Weights of a small transformer language model.
Architecture: RMSNorm before each block, rotary positions, no biases in attention or MLP, untied embeddings, normalized queries and keys.
Each number is 128 + 32 x the weight over its row's rms, rounded and kept within 0 to 255. Layers, rows and columns count from 0. Numbers have three digits each. The size before them is the row's rms in percent of the matrix's.

# layer 6 attention value, 256x224, rms 0.099, rows 25-149, columns 112-223
095:081174111133104177094143106124174112112127131169072124143093115200141082125137143183149081120154054051156136156123156128122162150132143089155138081175133039112174126121122135109112124136127145133127166042132106114116094166092105114146151133154112130177149150144165118124150145077148138124160141126161123096172155147087131158079129100119
108:198098101078082090121132151142093139108178077178101124110146123141115094112106173166093154129142197093107122061168142107124130186220109093121167112098160145116106193142100152145144118143186143163174133092189171062215142124176039165106048168116140111080151156173110136142127115124140125102119105159186152128097115119123143124126110134147
105:123141170183141169138145112112107157152114118187111135096064104144145093126177175057161100144095179072058075174132183111133150098086119160114167141130155120149101069145082135114155144129138103133055097213081186187167092170110122122069143095154113059107152129120070099108119108101167093096146131107155121085092087153123110123131124146131
099:139135157119091109157063115055140078136069150138166127167103057140140119094143101165068070125149110131132158150204147146094133027175119125090125141123155045098129159138143125097129101049101127107161113085102166104128155154118106109103146146112136141077141135141140106126102098106120077116149081071122068162189083129156149088133144163178
103:104109143125103127099112185123144104101154178154095151120104124077127110094181130113092114135131056143107205154087128110105130178083112085138172125130135176147158155185132111118158134136175120094090120131123070152124078164124148144076125175086137147181113157086131108106090104106163118101160133185074095106187104083110094071164129183047
097:083078076130210093049109110140162090112100152098117101149123097144097123081141112066176094157126103129164093094119134110085118120173093092143160133134118151084106137118099117124129091154120132134165149167140145125163127131120079159050140103148137054161095161180094118105099123187132113149140132138111160095129144162104155174138091059152
100:149102160054101132143136109168097158125151132142159166095152161151155137104122136056131127069093183127133087128151063180130139033130178162179098074132164089161124130106151108169156203124158119125124112105184112137099064110136153132095184133148171150134120146122066116027110118103084111152120165128068119092149146100142139174115155116141
101:124148145145107140084098189133146118120081147160153143134133089112162194129128112150176139158145126175113126142082138179130142128106100120107173140085119160092108176117158094147075141138125046129086137088068189121130136114128063161110126096110103245106086138100184157123111134170107144108168106160130169116124045180153089152109125141127
099:140128121118197185132131125154180101107147115171158166127103073135169123078126148130101141167136116150146115092155136118147157141155107101109127179117153148117106129094081163137167173113040157044090131109175146189124103080121099090182066156094144151089060147122156052152139075150101200049149097149123099100105173103128150088153125122142
101:158139141125147067151105160131129114087099094148136115117096183078163178149132126163160174045150135142114116119155073137095103132138129142121120111088153142139123182132072111126194088175147123114131147116117103151125135181154121125122108084207188059098101162185150138135093192070116080106093091193094079138158120192126123101119080151167
102:153155134108100134127114133126092146071126127177140169134131113151104129184101135119138093092076146113060118125145148140118086137115157087121109114127132123198088133106091126076172148084082109064123152125122139132107173112035090143041106149085100161145158154148076178086111090115145185158169124105151145112094137100123127100183156109144
110:085128139090114097163150104100204100036129090167121163141141138152075186114191118073126196095158152129069153163149153148098148101071123127109142086158171094218031188158156114133193110136111106178086119108157150108098142082130064165132145142134150145142087124126140152160126131153136108115101076144170078092131104115094141105094126154136
109:147095126137117179122151082123110097128170148095130125186112133112148172134163144070121114137079114188134109114166131134105153173173170131152062157118071163145132113158203154117114103156134171162125080168143148080145128108102099178150101112111169107140166115173103128149165135142123132097116149130040099118092143116150114061108125155177
099:149140126134097142099140101123135147118169076094111191128163092173121125161158093129092128180174102169079110086084148121117172121161133141146100169119142127084167100133108088131138064101198068053108163128127148122122200149078121132124183092168075102138096157137137125138092122144149135126111129105076083139115055114099109120155129135221
095:080195094062082134106146098109140154112114161091106121149151124137100154105070121083147074093126094119039154070154109176153093184157118115139108139134158204132095134164175183139097141051110158147055121172151160155137173183108162105131122129149064124152116134143145140192117150127131149161091088112083169171150150116092137160175149080107
102:137163157097110139091135137120136122121145073128116102062106101067092103161145100139190106121103082177163116082134118192116114127095132116089118155163121084154135113100102108058067149135158142200099121117087093128084074088115128199145162093045116155099111155124176164125159147155158100177145178124088112107162136184162167082133089101128
106:157076087108124163194129129131164117168105118143132101187143220195084129139133103169118163136104147089137109146157138123160119130155090120208140111148121151102113121143070103164090061134165141137092111156144129111048160124138102178123104099100102170109119132086171177139112111146114119108102117108132129145136146093192118144174076105162
098:117183111166085170129143074119173095180110076135106206141141141107138118130131104104155140140138127149056134178192132148128133134117175147145197198105156141108196149146138055112163186118096121151139159092144114120140148082115135098121133168126119164130124101072108139095136125079131184128153064111133106170145131148118171078133144135169
100:113108130111105116154206159148147126119105125128096127131142146153116140145156147098133139087105120184094180125079133126133116108110126084090128083183171136139196122122125135139137095134098126138110138105102109167123189110123126128155107160122111083119114124089120140073112066162082090128131061136165155148117184122126169164161226129121
101:150098136106089133149118165112125125145102085119136167135123147129130177141120160080109159161093113116170132161117116156122164084092140143123119144151145181120154104112105139159173165138167072116138071140195168155144120168135170093078167133085156113182100154159127149154124064184107083055082102145156053168114125096107166113155142151104
098:163118133094170103101148147199163124089046110095176154132124123106145129205177046173101074162099137156130083138142159116120163134119133125165195109101128174150084134089108187143169148114144153061147112155102193115128040179130174136126150169140115167175170103129100139171107118194154125090100158127101112127066058146130098078094099141137
094:143117177127167185134209147108090095151098157122149083117163151120117168136111131158202082125156172123170099165161075143117160117137084131073101161126139181148158153121132191111104064147120167189137135123118121124042119081108129112147096125145140121094136194154093096174083124130121111083180117107180102131138089100118163113124139153155
104:113091141071063108124116108103125226114099090117181107136141156118138131114126079097098168141170133137217101098113098131112119111123141112141151156144139145054087132120123117127092120104120104158142140070140177124161059112139105130080124141087120097123144125148117147122131080145133127109090131151117159124143123115071091121086129177094
091:125104138143113088158059086120110175120104141119154118117165148139117096138165157120123157103169100132109106121091088169049141076117115092150132147097166140183120131113115149123129067053118108153080126206136091064149058162161112173115099134116189098184130088122145182088197093166123046118046124147111112110182139127082149165192171117114
105:093155078124105055088104071145126155171175106110146168127121095152181194142090111115110125094149121143140148121115109137164125160152148077089130122102153080177212138087194099113117157135140157091102130111143159155144134203163133144081124150103153094125179099116075128115183103139116051099118138088127156056081106117135159109135110165081
104:142148105068113178136173119145123125092093159132072112193133175129194125139138104072144171093116061131122105147133136083080102180110126178186146080156187153115136166131176153137130093134123107141115157123131133128168121118127074155165145152181110122075160153118130123150068209074150106128166204212165128103085133076130147140127124112088
104:142090076137091063094136134187116135098134174127090151108143081125050095137122133126161124135150140115211103114108144127200112079126142184091063118124113146108148138087094095137223097127172154139097119151161108097136135127102091105126161109137148134090197102160092089171088166173161105096119208114198153126115143118075080163110161095122
107:143085179157119126095103088114094132169156106196048122162185096126133161111165206156124108157074099101091099187171112146163146181158158109097120120084164161114106156136071101111132122093109104115122113116087041101173104101104166184111149139130106102151156153139163112066111132089115098149136106146159151107134126147126194141097146121132
098:100115120132114119150087182177129079111121145089098139157082101162127129140130101144115153142159139188098132121162118133152115088187159139161125120142117084179121146089111053140092084127129145128114103154156098123126188096196119120126182160138167148125147146125149101127059156122144108139118125117112084157136116207097147137084085164007
085:134140159079099099104099085089118093053164176113108080153097129225137133073076143183138117178111133140118068089119138145152167100087150174118123136053128139153122179086061178105186164129111136114112143128139165099121109200138136139107162139130146150095135097078152128128092107158207069132096168139132118099135066143110143177107117103090
093:087095043109124190116119114123164157144154183076160140098154088098161136128078154146145107098097158103168149108123118103124092134109147099152136078113077125096123120127136130053118094136172130153136065141091153115095113116118084186100187080104155168155185138114117094115129119067079145175111129125130128141111135140121101074139094122171
094:140131138122092146163131184182168162118075126109173151140180132119121144128135099128148186138140127141203109145110102133004108200135089144111096134106178097056145086133136061167124145122106161175119116144169155106153113132147092106150138137128179106181138101110114143108086171135109116154106155142091124141092093161096074140127143100117
101:090155087126140164102126069149116154136109123119103184067103094121131129109153114116170209118138060185143085202144122096100169166174126185104118154102160160113167138141071134153148122157171131090137112123120183143233170133186087164176100159096135082132139113131212095156082195116132137146140117152099181160118155128152088140098144095125
104:157097136111154108119093109124144122115134083207113128148110119082196169137096103103120133111171130104092173128165113132129136059092136149141129126216161139097056050097187106104160191181165114101149159140165108100165167124100127166205130156097177178157104153168157143111155151154158099101106073116126136136143166128165131154120058160161
093:106126117121069086097092166139120133116197127160077170159094099138156078092149126140157122093083161109105175133121097064182167096160190177138145126170223148149158140132105143181158098136106094140132072137157095127091092103108103132041099180180049167158111151177094134153061108144170187123125107115116135166132146200136143161118106072148
104:084140139148150134177107113155098138089111171140170106149137168081091126104134160142112080100186124119108165119084121113139124129149149119141145045138078161133121078135113094109115157151129107115077088097155128127142066128139113141162162196147085136135117177169148077141121134110102151080118150058097128108188125140174113129210140118100
108:196133096145120154105123148163159126111109098152113149096120112166135159131115081171179074194157123135116143137106088115188082124114144163120075108130162159130105127133149108124126107100133122141139155093162141119139148074096114061069140122064156192074203106160208075171144107161131065115130138083118063136133200121139107130086174091125
097:052098126094150074120092172117155101123133159110142070133109124146159157102153093140138157143127215145124082160121118113103097114140135123177135139100125159099106150125161116076115150147111117153112144153104120104117169221135103139206121142160143146145094135183134116096116121053137149090116134146098150147146107131039175119131106148140
098:144137134152127134158112118199111175104201200137121126190129165169069172128145125166064121131107102142120081167167120172126138118083137138152125090115070091125142157139133146077152160157188076132078130139122101124135090149141200123104144077144123134182166167129147140106137089157109064107155125147093117186144131096101121122135093130147
100:094091135198168153122114150146085157099090113201141155117080114117192112092143120093105142086151120146183184146125110104122157104105127115118097110137084098191128157145131155086133140113101124091116157107163131046142125092171169175088153134059155183172086104165177148118095097129117170086112057066138115068165127108134131101119129114175
099:150102091145170089183126115136135056126164149163142142143095125063159113085129081108112116118174120119128127117163106157127152138088102125159140210165108082095112162161103124186128160066091130087136178137141138125149159193082143091167148174148125094133106092109096082156110129093139144176089133116128109146118170119157111154152140147168
096:074150079076104221127068073089053101135145100173102165138120055150091113147071191110125131146091124118124063158092116099109136098117179151119171102129172116155120102142123074110100167133143111175108099136094081143140153124082171163179098127134177151122075183116182123104109122139090164180078109109171179114145115134121128165116082158098
104:081105115138205208069126102139154127145144083117108089128149087134148155147129139116094069128148099173090143122145106126160148097121092127127142127122072190154137168135111188152135137140097135137166134152083194165071098110066150127102109119126062121153129160104173196091039145124154133180131113067177135109090181178135148146105077154173
101:166129156097143164165116109042178148106078149144117097102185097121109112121111155146126057137160087113157131162152123113094163097118165075153139149129138079108174069115150148111177096147156119089128142136133128179096158100107090130219175089086065100075099149184147086147134166153109186164113180099125179105144127167142094171115146126104
095:100164106123128172067047041099139104129186083118156150141131124133142175115154127126126079119141144151129109159185132134135117079132162140140202093169145089122117107125140103114091118141170161092147168114110099126177056174072142173120106178158168125114134131094129141159087085121158060168174167183145125050159160187167105140152164091164
099:037135210119157140173129075104124126112161082164130061181102122109114166114137188078145145099138112138061116094164127128127090076128144157158101077158125138102178158156163106141153148136115143094086154117084131065145122111119157085138151078174137145134112121097123130094094131180078151152090132113078127135108095131110132112113141116182
100:182152105105128148135134109139154170142161177128171130229124152163137180142137191147128136137104107148162113182093104095150098123154150089093073201117159146174070199104071129097146114152136108179126148088135118138147149138112105073082096104096152116114107140107178179128152148121065123130166150132058083180103169092076143132145121133125
099:110126127078124096118119167138151144149113104095158140210119106116108126134143224082149114136167088122121167155098128133092146122110151137132141143109117168120176085145124117102173126167139076162142147145134120062181144091125102110102173111151147075098082120151107128130088046123111168179153158120107120069115113133161191051102174120098
100:115118120087152083146139115102144089078174100145104078092123176155148120184099095139138175117145083162163127107134091140153149107170179113117124135091105096146157130191071194124205114161162115095112155103112039107153098139133160163133164140100134130104162094173143176129071142125076143094102110128159169105148135051137097037106143136097
099:120066155159144141104127193170074131174099128114182142096170118133099187100097103125128172110121103096052068098160105078139112099141042066107155185141164139118122091137178142169135082100096104120109121129093123116142120117166136099101128079128086137130174136174158089142093102114169095142103091174122156098117133086096154124125094109177
101:117139139106149082150182134157072080112115120125153153098133121094166182109157093136146135104156135157129126131151123153160126137089142093188124148163156181095167129189161143141137161079081137109061176152135142129157171117159096154186109173114155144098110097160139151112126166089052144123121167144144185147120091141107118150145138057041
097:100122121078157112087146130106165183125147108122117121177167181119145143105111158111157110164083145089141147107133122107128175114171105143105049118120121114075093095143117155101109114133178111097177107134139222083106102203117140184087123132120108130145067157145150139151152185053114167159176091096083165137138126163138050123204148125085
100:142146119145141158117093108141177166094100129109143100140076122091131110138088121155102070114165105099000152134104092114146150171117182147152179189146121103122158122171129120146119124142172121161152117133161171184085166130124168087134125118151060111111149101081187125163159184126112093125203138180138082102132170144083091068136163140149
092:117118141112109092164109141109094109137107111146110102195118120153156129068128072113082238132098148158179081091060127133145165144151142120158124158114117163117077072159187167166131122060097097184119129100130075139158149154139102105103082170091125139176145141142159129132137128180085155131175158151138127147187152085105106124130109143135
094:150138124123114093066144126099158121093143137127129146113206120107155178148071093138108170137171169148149137147077067118142052143154088145136081092079141111117163119148180093110139160119118155154122110058184107154126152186144132175136100162134169149162102120112119105131133109160119139137133193116132154105120132077115174087151093172115
099:133176119129101131084162136132134091114116159146153163072183137118143237174108165082102147158160139053079136156186144144073127154166110093151141165143117163097145162091135152102161067101125136114142113092068108169097156134094123136170129100127162125131121149126127186141100180131116119113124169127046124099086142147146136116102135128099
093:139190177129089145136082081106159147110114180123140092125155134119139144137135135108166135136112118116161208069136080151141160166149121105108166137085051063136163138072146172102130141142172101100122162123104125114113113070126085083097092106147137118060127181082094097102146069150149127203082111101153099124092130086099094087194109147153
093:168037173102148178120102177123126155130166118166094132109093090103091109088150103083137097125170078124143155076131187147117095127092174202148157103108160048146072091102135130077097182138142118123178117057122153178105141127124147139083132120136134130155168115108127179084155148112124118163185165131127084144143104125113140130116111125120
097:067131146169090104177123118096090152132104161113117123132133069100131171131096148129115088172111164158129168122099122121099154144164123145171151154072150133118052124087112167157075118111122089166109121100174139108141120156132119139148092098073161181051124161162151110158190104108153099157122159121122135122158147123143152151074125145117
099:144145087103100134162171131132193166180131140106110225109105106147156173094106088142109131138102191145117126133084148120143164129115096177150103180123150106068146096123122104184168161136204124164136166111140108158121100098120181173146050130169185079126124132137134185164182180146185152107122161140069160165155161177149150115096109136103
098:140131059129142147108157078116133114170086106097078165109095077088165125096145162096152197134151153113116148160109135126156122157135118163116108178139082126100111165135077117153106141132155137134150107135091036131098138146141106114144112124079118079128076187125136119120102185161136109115142188132193182103156187145075114163141112124152
099:138147141133123116069179166147166128113088150097142134057089087093191138148121111150099154115170117137137182072148108110177154136092107127105130138141154096109155160123066120090197185155084128050090079056171071125172159083097150108104091184112165132070125161109198104209169124164134095081120110117090142091156146145107132136090142147094
096:117176155092119160123106115149166129064155106080188118172170094128105086134210091107134163145067144108136154102144124096150110128133105136151146125129101149123111111098136093084113113119181129131108101159125176095166096132132130114108139048096160144081128110150090138129146118149113103132060144167110148134123105061097091098113136090097
099:127131108143151173105152167145096143096127095130113140107082142113114142099134114178168080130088202177088123145120110124143105125146094140086068124155156145127126116130093137107141120129140149150131134140113151144093130132108138104155109132178167153127169177171090166113199055087101071111161139106159099084114126086130135093145121145053
092:124204097145140150093124110114105162101114121116083166109110154130149144138100090133128175139124132102075142166155134158132137055161158098097137158095170151115154129093117133113158136189138139097146160133138148064125089122164176145150155138085216091184175115136184065128121116126152167081097137143158131134094107149184107152125101125166
103:097083144145121136095130169118175142179137127135126144138118147132111111142181128170131166101150172115139102163125167133150186152123060122126137184143115121138119156121131123100151141100138082111100100134140193104161069226143136121170102122074120126130128135134090087144151148117137132121091087052158101161101154109109115086093123125187
091:179070111130084037159102154165049103105133179174116147158155103132157145118102136203105136151148138164105046192075106159104072185158156153154137071168133187121142157153133118156113076167082136139124109127147109081143123098135133095152145117128091168074099126154138167128122157125205154146108156173076095152138055137107126136121132156137
099:087138116175066102146141132146144141192161062118144128136104122165147150110174115111043080110116100135055148161149080132177143079129125103065192075132094151174126109144108118196139168096097091105167154149178180153148161112185115145136149115142051107130118149102098149126138088134160128162160135125151167109077080162145123114131150122095
102:078085133124077152113097121138099157129178078174115090173102160151075127082097141146129145116139132129184103116111110090127162140073086083122170110122094110134116133161118046129183108120141124114120132127115111109114091155140168114128117111127131114182121213084073162135172091124115092172120129175189068141168118135136072153143142136095
097:058150164064130135176130093099128127157143107149155194146148053158120127128101150231144139111163138135184104159162194100089126177092129095071131149114060081115109111133115129106119086114155137120046130099075146145094063118112125119180146143149159083090103086150188163109123177091097147104120117104125123084082163162041123160098095088154
102:123181122154133136047168107155083138196119126131104084180165082075109177114174112121102135110153093126101111166143114115088110153123177172144116136172095162156103184160119169100073186137146112119143167119220160108150167097160146133117177148144147178207119075043128164132089134106171122093119103103152114128142148118147167167121098080162
094:048144190098140158114100152055100137174131108141108185138122131095156147152179156120081124114142140152137123102116086081127128096109153152179125084115201134086147145119128116169129113105149137179110123163093124159119110175158138101113133136152103160065152158169101168127114118121131100153110100167113124203119181123157092121183162116164
094:126087126084171151094058135128149159106149072117110158162168105117169063114167118159119065110102138107176113065070112139100063108172149102156169121139139081136138038169079131125108123125136150115170189085122126105133173131171118197127108109081075079123204144155103112127112125084109130172201165116162151122159141153106168185112102124128
093:063127099116140141067108167120147134157131110111137079151139103059121089197133137072134122128101145065136093107192142127136180156200084119090136170115164127159126146204152107116080167099136103120110169181150167111154115120132134080106120147100123148129168107184113117156114083057090138127189180140087116160130107155070126139118125110167
102:117100121080151167118125155110146089123131126095116121162082186098121118143149152130134095164159042189111121103123108112158151190154120190133153144101089178162117120145164139175126108155086117107141205130112135092133126172102077159129132157139168164133129156104111130161181135080113120109082187103105099118128140120071113129084159133096
102:194143150161136097117093135096117098146144099152156128127125173067176168144146160161140180139145122153113080146108120100104093093128112123103151085099115144136115102130137079141147135139116109178221150201117117213122154113147150186130121079145130069137152102093165108135175139137155078142088185115183153164141163141135181037138107191106
096:087134114196178190132096117103070136143126167167084143173112103088158089144136152119081059114190092131117100176174180084173102117151185153140130072095151106120173149105107085122115122127132114115174167091146111107107081157135153142069128122107142101182137119103084120117119154064127102096126133134113200166116136178143111153098191133141
100:150145123176149167133148128147121073156162173080150172082101098182115107097159092090160093127091151142077091150136190170125093119106161104134102148203108070099122159136121081083117086156149090114085191114130150150152092160104162138157111133139134116137212174143138107132141098134122132135182080105146120168119111175157161124123100122119
099:105166172150153140130122064166135106108126156143151122099142094108073143105115128174157131122107074110128117095135202165135168094183172137157200131124143146100159099145147100149105111151220153142097177102116171082097046173136094178169102101175137135079125121137152148131085201110082163127081118116089123221146145146154034166123117121077
098:139129098120099039071133116128129109131132188097176150124091137093128120210141116095131152107080141091101140061139115115191102106126119113185112080154114146169179063124169145115169128138125134119150112083119183177088160127104097093102121142129196140170142079176149078175165089118099090160107100118096118118106126118135185149104112130107
103:110126172112129115095137130140123104117178111119137112155064154094120150121096089136196180101126078059121083086188120116058149135139122117078151141153101141106138125113157149118087122127157116164128119111098078202112150106085130170072127128135115165181092154214130170088160170083108109092136143137132170170116106178131138097097158167107
101:085118118161168103127116115137100134102121168154094234180106080143169129095145175125127139108116084164139147160155120162126114159124139165133084116138053157118073147108181118090079133083111139150176141140075121105161114127130166182132132107150099091079168113122164101147056103092168135097099107163121119143132152120151122121124136114121
096:165080163122152112131141117187096178100143157160143057118157124161107127156144142143131168117138135123102105162123128082131084140147116146167148102176207120112096095147114187143144153137077103112083126115050099127135183098101135156167093165112127127113133153106139120136168178181110134132152108060077125110087137189137110114186107108120
092:122158122142148160150185140107085141167143033089080190131094161072039127147152110125115155099198068141130176111139114092109097111147111125138164146110159184155130117183157138174136119158129131106104147117086118125120173097129162182129105125112099094089149145089144122155144123085077119156137053162090122104117180063181128138141159123167
100:136119111100106211161083114140120195139146089172159103129128129118150081156101063105090139101085179101088148114145176135107151158164134045132161130157114094077111170106131136141112133145123131084125089153128169110115140091124121105178063133128086126128178065186122100147131136099107145137158167080182086087044185136150133163190116128166
093:164178118125156167080064138133130121113120099144055129106118171150165131128104128130131152125121148101055105161130144117147155154065121115125172077180102081171152126120149109111096119144146145129114119159087094173110084137118126120094125124116099141140122126116132153161156157182105161086116105149111110154068076128101099054125106169144
096:125174106128109197149194091159122158138091130104153082125114075129135093136166154156075049089139166124059155060111097143134118211169100168074123138119147174066155144207154160096142121163114106150181137115159121121136106129111141084082108114092079163118145118149119139176132115097132138145128142107102138124093087101142123108157088081078
101:159105162137143178177135139158148136222072121139119098166118154073167185115153123126180151132140119110133112137098176177094138165171158126129065135095134133064130171148139116169100110153137155121107116123087147148109053141153114164117157171103156193116160021130137178121107127210148086082112125093162172143175155079090112112113163165110
102:091100126142162088098143125073125148204121105114037186151097120111130193113109119048130132138108092127127125142077150107148176124062136139110145187094138130068141116153193180139132112138092143109132117176117145164155099075112107137167137097119119157118155200133137135077162137143078085204100151120075098177083178174132079106126093055086
099:055077119126153072086148136129126159167118160179133109175097170153149132112159104155155171123180111080094149160097130128108129130190119109145087064165114151186125136108077136095061151124118111134161116129109093104084166100114109091142146152112161205155124145092128093174062090122143116119115123110105141153162055154159095133168111151132
099:173107064144128116148130103190134098142142136190091116119132076061139121117099152111095175116109137201108091159092174137164136124146101116126152114134189117157131160179110083111143126173137154115100114122117064051159179153050120160128135108179180133154168156182180130144134155107151144137154170106148103109146119109123139113125141127165
101:035089132141083165100084099149165120149080103139051133179133211111117122175124088127083115125107135139141094134143056162154124115150138171078128104118068164087115175145057103132094198119154141130141111139157134076123130110147135089191206085135135177174121113137086166116095177147088167139189121128121137124161109119134124175104170137099
098:115146119161102115122160146161130120104148132118083144168140061084114083162103149111154114074196129088137131089162108123132146147161060087162087120134174081144091152076077185173149137099078157093109151122137055116120152096146196126081146168170128095171110171084131139118137100154102169114123144168164158085184193107092083131105152147137
104:141028192084132115106170090179152116171129115140084158120112112119126125148126126092123102149120100157066133161150106156156098090134143095110165115163164138079086177137172166140114138160105145085092106061181139139134122184130107114097093115142169188085196106128129141172164120155128123084150162148149112118180163127103128121156086162024
100:119131142085077091123166158136135128098068115117114108146099135110146165142139093148103115158155106109167167115100098129114115118130052102141112092116179142119131058121216083159143174091152126120137160123123118214118141118176123122129107101113091159106086167071127136156112113111140109084107105077079179148088178099116164155161149158159
091:086173112155099071138154123119160126148137076083113117158083089122102117142068141118125161130122129109107121129079060163103106099126132084108165083137074128076104131076185105128124219139082124129066165064156076074135208116106132113115122148101135094119116141046139064149141147180177120158095130131153175134154119190102165113166149124143
103:178130120126098164075088110154120141152086149193099099208135151136184139141120132102124128131119130173108148092141094098079102141085086154113148070159112201135103139118083153166145163058105129128146116055137181069116151151138090081142189134163140145105086055172121092149135116120140139117098138088153111092158129213142127179108095098067
098:138126125116168110148095145108139128142147129083127169103144125158084119177133111195129135131105094089128103113187164113093106025121162191116147124073120147124146123096066179110091133157102177160125100132084106112153146080135096081183120115159140149147092110130103110131090150129151115112121167126133208127139059118115114097137118129170
095:091192067134154093113146162128112146134118091185099120105150061140139108196120063082117162086136097126147172105078109172175097133140112073119088105166147137100089095139122106154161145173157107134149149188128151154135179121123156134109161157109109097141154137222107161118071141125099127113125133151091153108138163202091143127142130125121
097:096134134140116151142101137105128156129121067144124138153148116068128182112142080108140114129139127128081106135111127140108139076054121188097052117090079173178097137136104164127138175105167179114138142124111195145102186126074170126172084171137146081095143124136116106159142094111121165118109134113158171135113155148129176140093112063129
088:059145121160123126115147111154122131114148123087061137131066115101104080070135144133125192126165179155178125154081088160130136115131135163134103143096127142171130125167120105063140138127111107130137129165144112153162155092139090092109166183191162155111104159046118123165150112103083107101113192152104182058131123141133135125098114155076
096:183151130125145152091113144103070112065143148095109079094105038131109174115071199142147070129067099086164111120020145113171138163103075066120111121104153089155111086089090151138097082130092095093109121138097154213159126120081151148082177150099113170134152079041064161120156109063149129134126136136118118102100130064132097113100079137118
088:087143155078117136117157190180121172094123177125124142148147098147109112116163127172117205115111153168147099119136160139143134132160159146123154147123134197163111150100132146117122156120211131079064131115166089139132129174135123075166153139119198057132120102136148151171156145121078064141144146148144110226063138153133128119102110097111
095:093136065103123213125180168059142111131133144110191132091149151117101142113098122104142133151109108113108122141194124096173154155112129150166126083162161155152157118165157130107138059207141078185097164090150106083147156088122151137105062136149094153159141157152131113157096086134113130145119191173147126175168133086156165147088123062112
097:147106131113146165117195110143110148118138163105122124109142154133118123113020105145115099138129113168159112079146163127122167113155113066154109086152133086087112141125147130125113110130078110175176139075100068144129114114157190157205144168087085110163170133143114102126134118117096107117131157127118159093157123119102101070138152180119
109:154135219113179130125159159108187140157124111089134184094132119109162115147159109156124136094117075091188133064108111135132121119167068092146118137109126131176120150085090125136161140144138119176124143144176085175117155131126115164095114097143119178111201143049129142155169123152146148129151129142109160120183130164110136178128119135152
092:187145129112146166071066143190122108199104062131158101182183119149132146157136084126099127094162125144142152112163115090114114121089159127166150129092116100070127160085187114107136082057072097135120118162065096112112140160137103083116138079129160171113141186146130137128140128152116132133094125114176107135156152083109114068168128102092
107:112091107170140118148107145085141131159183144138078135119109124078209172115165097079151129173159078101161122168104089125145156074169106156069111190119115110132142100084122159095124125134100075110128130163141083148130098131137130115135117150144154138127105112133076190129128146145066137155149109071150111197124108121095109195112164169109
103:110107140120097111119116110107149056143097111146139141129135086124120104123160168169145116171101175116120108113172185150132183138127074136138096134126137116129130185120096112068103087145137150162132178201135181105113141097103090047181138105178141087127093123114084152107160190090160196173061185107067123123089145089144154080129115111148
099:140144135104150067143073106104132206108149094129086136149091117193126119124122077124142112148151107102143125130109103145129162089167151115132131099094080093079114093113112074102166125168177113084177131126133087183136217156153136107093034103087092146148107135102138111137096180152132180121161128100103089090170167082173144093083127143114
093:105149094166177086151140139145079092133120091121118116106111175116131168154152143118166067122150089107079099146143096155112130167107101141135143137110175083147171129156105163158114116124032107144136082072076100148190159133137129148190129097076099083118131167126112111076145148111144092145061125142127160118138080183132178090094105138141
106:109157122158174074136156118091064109124104192118091213127102068095146144136138128127132176062101084146069131142049110134187122134118150121074134177137098230141117149113147152147161123120130107171105142169129056081159143100155128097078127149139089078103105136111154151112092144104102156140109134155127106106103173118140102112124117137137
096:080097164150119113093124186094089148183120127113126101053071099196114177146149095164112128127109108142140135121056151109122116102153130114128132110176093141121153131130098125148057243138187134111126136085055135143117111173127131155133134106178121126142113096221132129070110154174145073141120108124101110124164128135131171160131105130120
100:151081106142139085109138161166147185133157145147107169134122071108136106150078143175091051140143090151156147122124133123157143205147165129130139094129140153094114100123194127108110123174150111111127098139168100129141124120085128087113103128177171168134106136156122083198149092049166093104106124130161141172119163085123069080134137122108
106:072101123200115128144111177115106150118126143110173176119119109151132132115121146108143165104124196065134056143191135126119143138143129090141086126112121116144113170076102154117097141106128137144199103121116114130098047116110121126143123111096083113188094116100154171118118130105148144144074115137165143067133160181138090146123135104183
109:147065127143137156099121162129129105113113162166029161113128098140154142093118131119077166172109192133128091136143114126136166144146103174105130118098131144103199172143177118086118105166135193090148118085162072114171075161140151127100108185137077113138181128153091046111187094166173153079146149098159115127139122084179119130068156147143
103:079165113094162138106121139114167119119071201138094109159119135114163066098164097151133093144107108116127169156137151126093100098149157138123127122067126133133092136122177139119129173059125148086136102190142022100082088129147119192151145144129208078077102142068150123175124152111111146119185108171087120142162088096191191135154137135137
105:151163118145193132137144126053128138085111145130125210138124093197123110156062117150114137162176169176098156158137142143100156106157126104163129131134118098146160128103081123168116149192166156096188074142160145134131114111111157103153156074113126138113138097109151177135196094192162128134132122175126133188156120127134126087125123101134
098:103136110088108182101175124130114105178172104109069145115111072197098121094125114114157121153157105133169126152157099104140128137171165121068151178080079098121136149102164146166185136102142104095200109111105114122188053188136093170103173110118144105138069178090131124133143097110141109119142176124095173104157177178113117082112146146119
101:088178124143061159163099099126160117176135167060123113120112110159129156152086166065088138131163148110143135138140165092131144180122117127128139114114097105119143094199136142109037121044157130125147165177109189098106184119101117103146146142165115136201101105085151200126139069145070152149133083129134123111120181126196138109189129167139
107:100154170211143147141093135142099116089141075094160078135087133129131117167094144106140172090129150128075157087120147149095138184158136124125182094141108207088088186150144125140180136199130169091133116141101099071125106090107101146189103137110113103105158102038098187093097135095134186153119144151111117145059117156153178141115121129056
108:107102138127107096100100093123139140138166133111096122020111144176147108113149100094066109101173154103183129142089109157101146162108180101035089146147088126139100038112136180167133117114104110137102114146129158133127108174110164145134123146111172080116118106141179149158050118143209165110174085163130141156072147120090112158162145150110
100:104149191118073172136122112103122119146136150050154145114116079105200135146052096169128067074150154125130111134144095129121158153105066103108189091113118109133133155014115142190137137148109083082138141099101110149092141110131118141155054207177151160115168091143106099066080151185108116110138099113215067174150083142109146171169126127112
103:106154134131069157085117125126142105077098168140137124109149156148116226173128165114186182131156175112127118109176160127120118119161122109148130094128102145137101142120110136102133102121214159178078132134143121075132110134137126109163171141121128036163106107079110149100169150139098105127137063145116110133119132100130053116107130142112
096:110147158162156098131099116193137143109102175120160127099073144154168093138127131137138148120148109099105138119161112119135167202126105082162102170142127020153123102097088135080186134161146107127146168124152165127125119117130152081100130112157100077089101145129062079072104124150137172097162098124091128116125145096095088134073132120164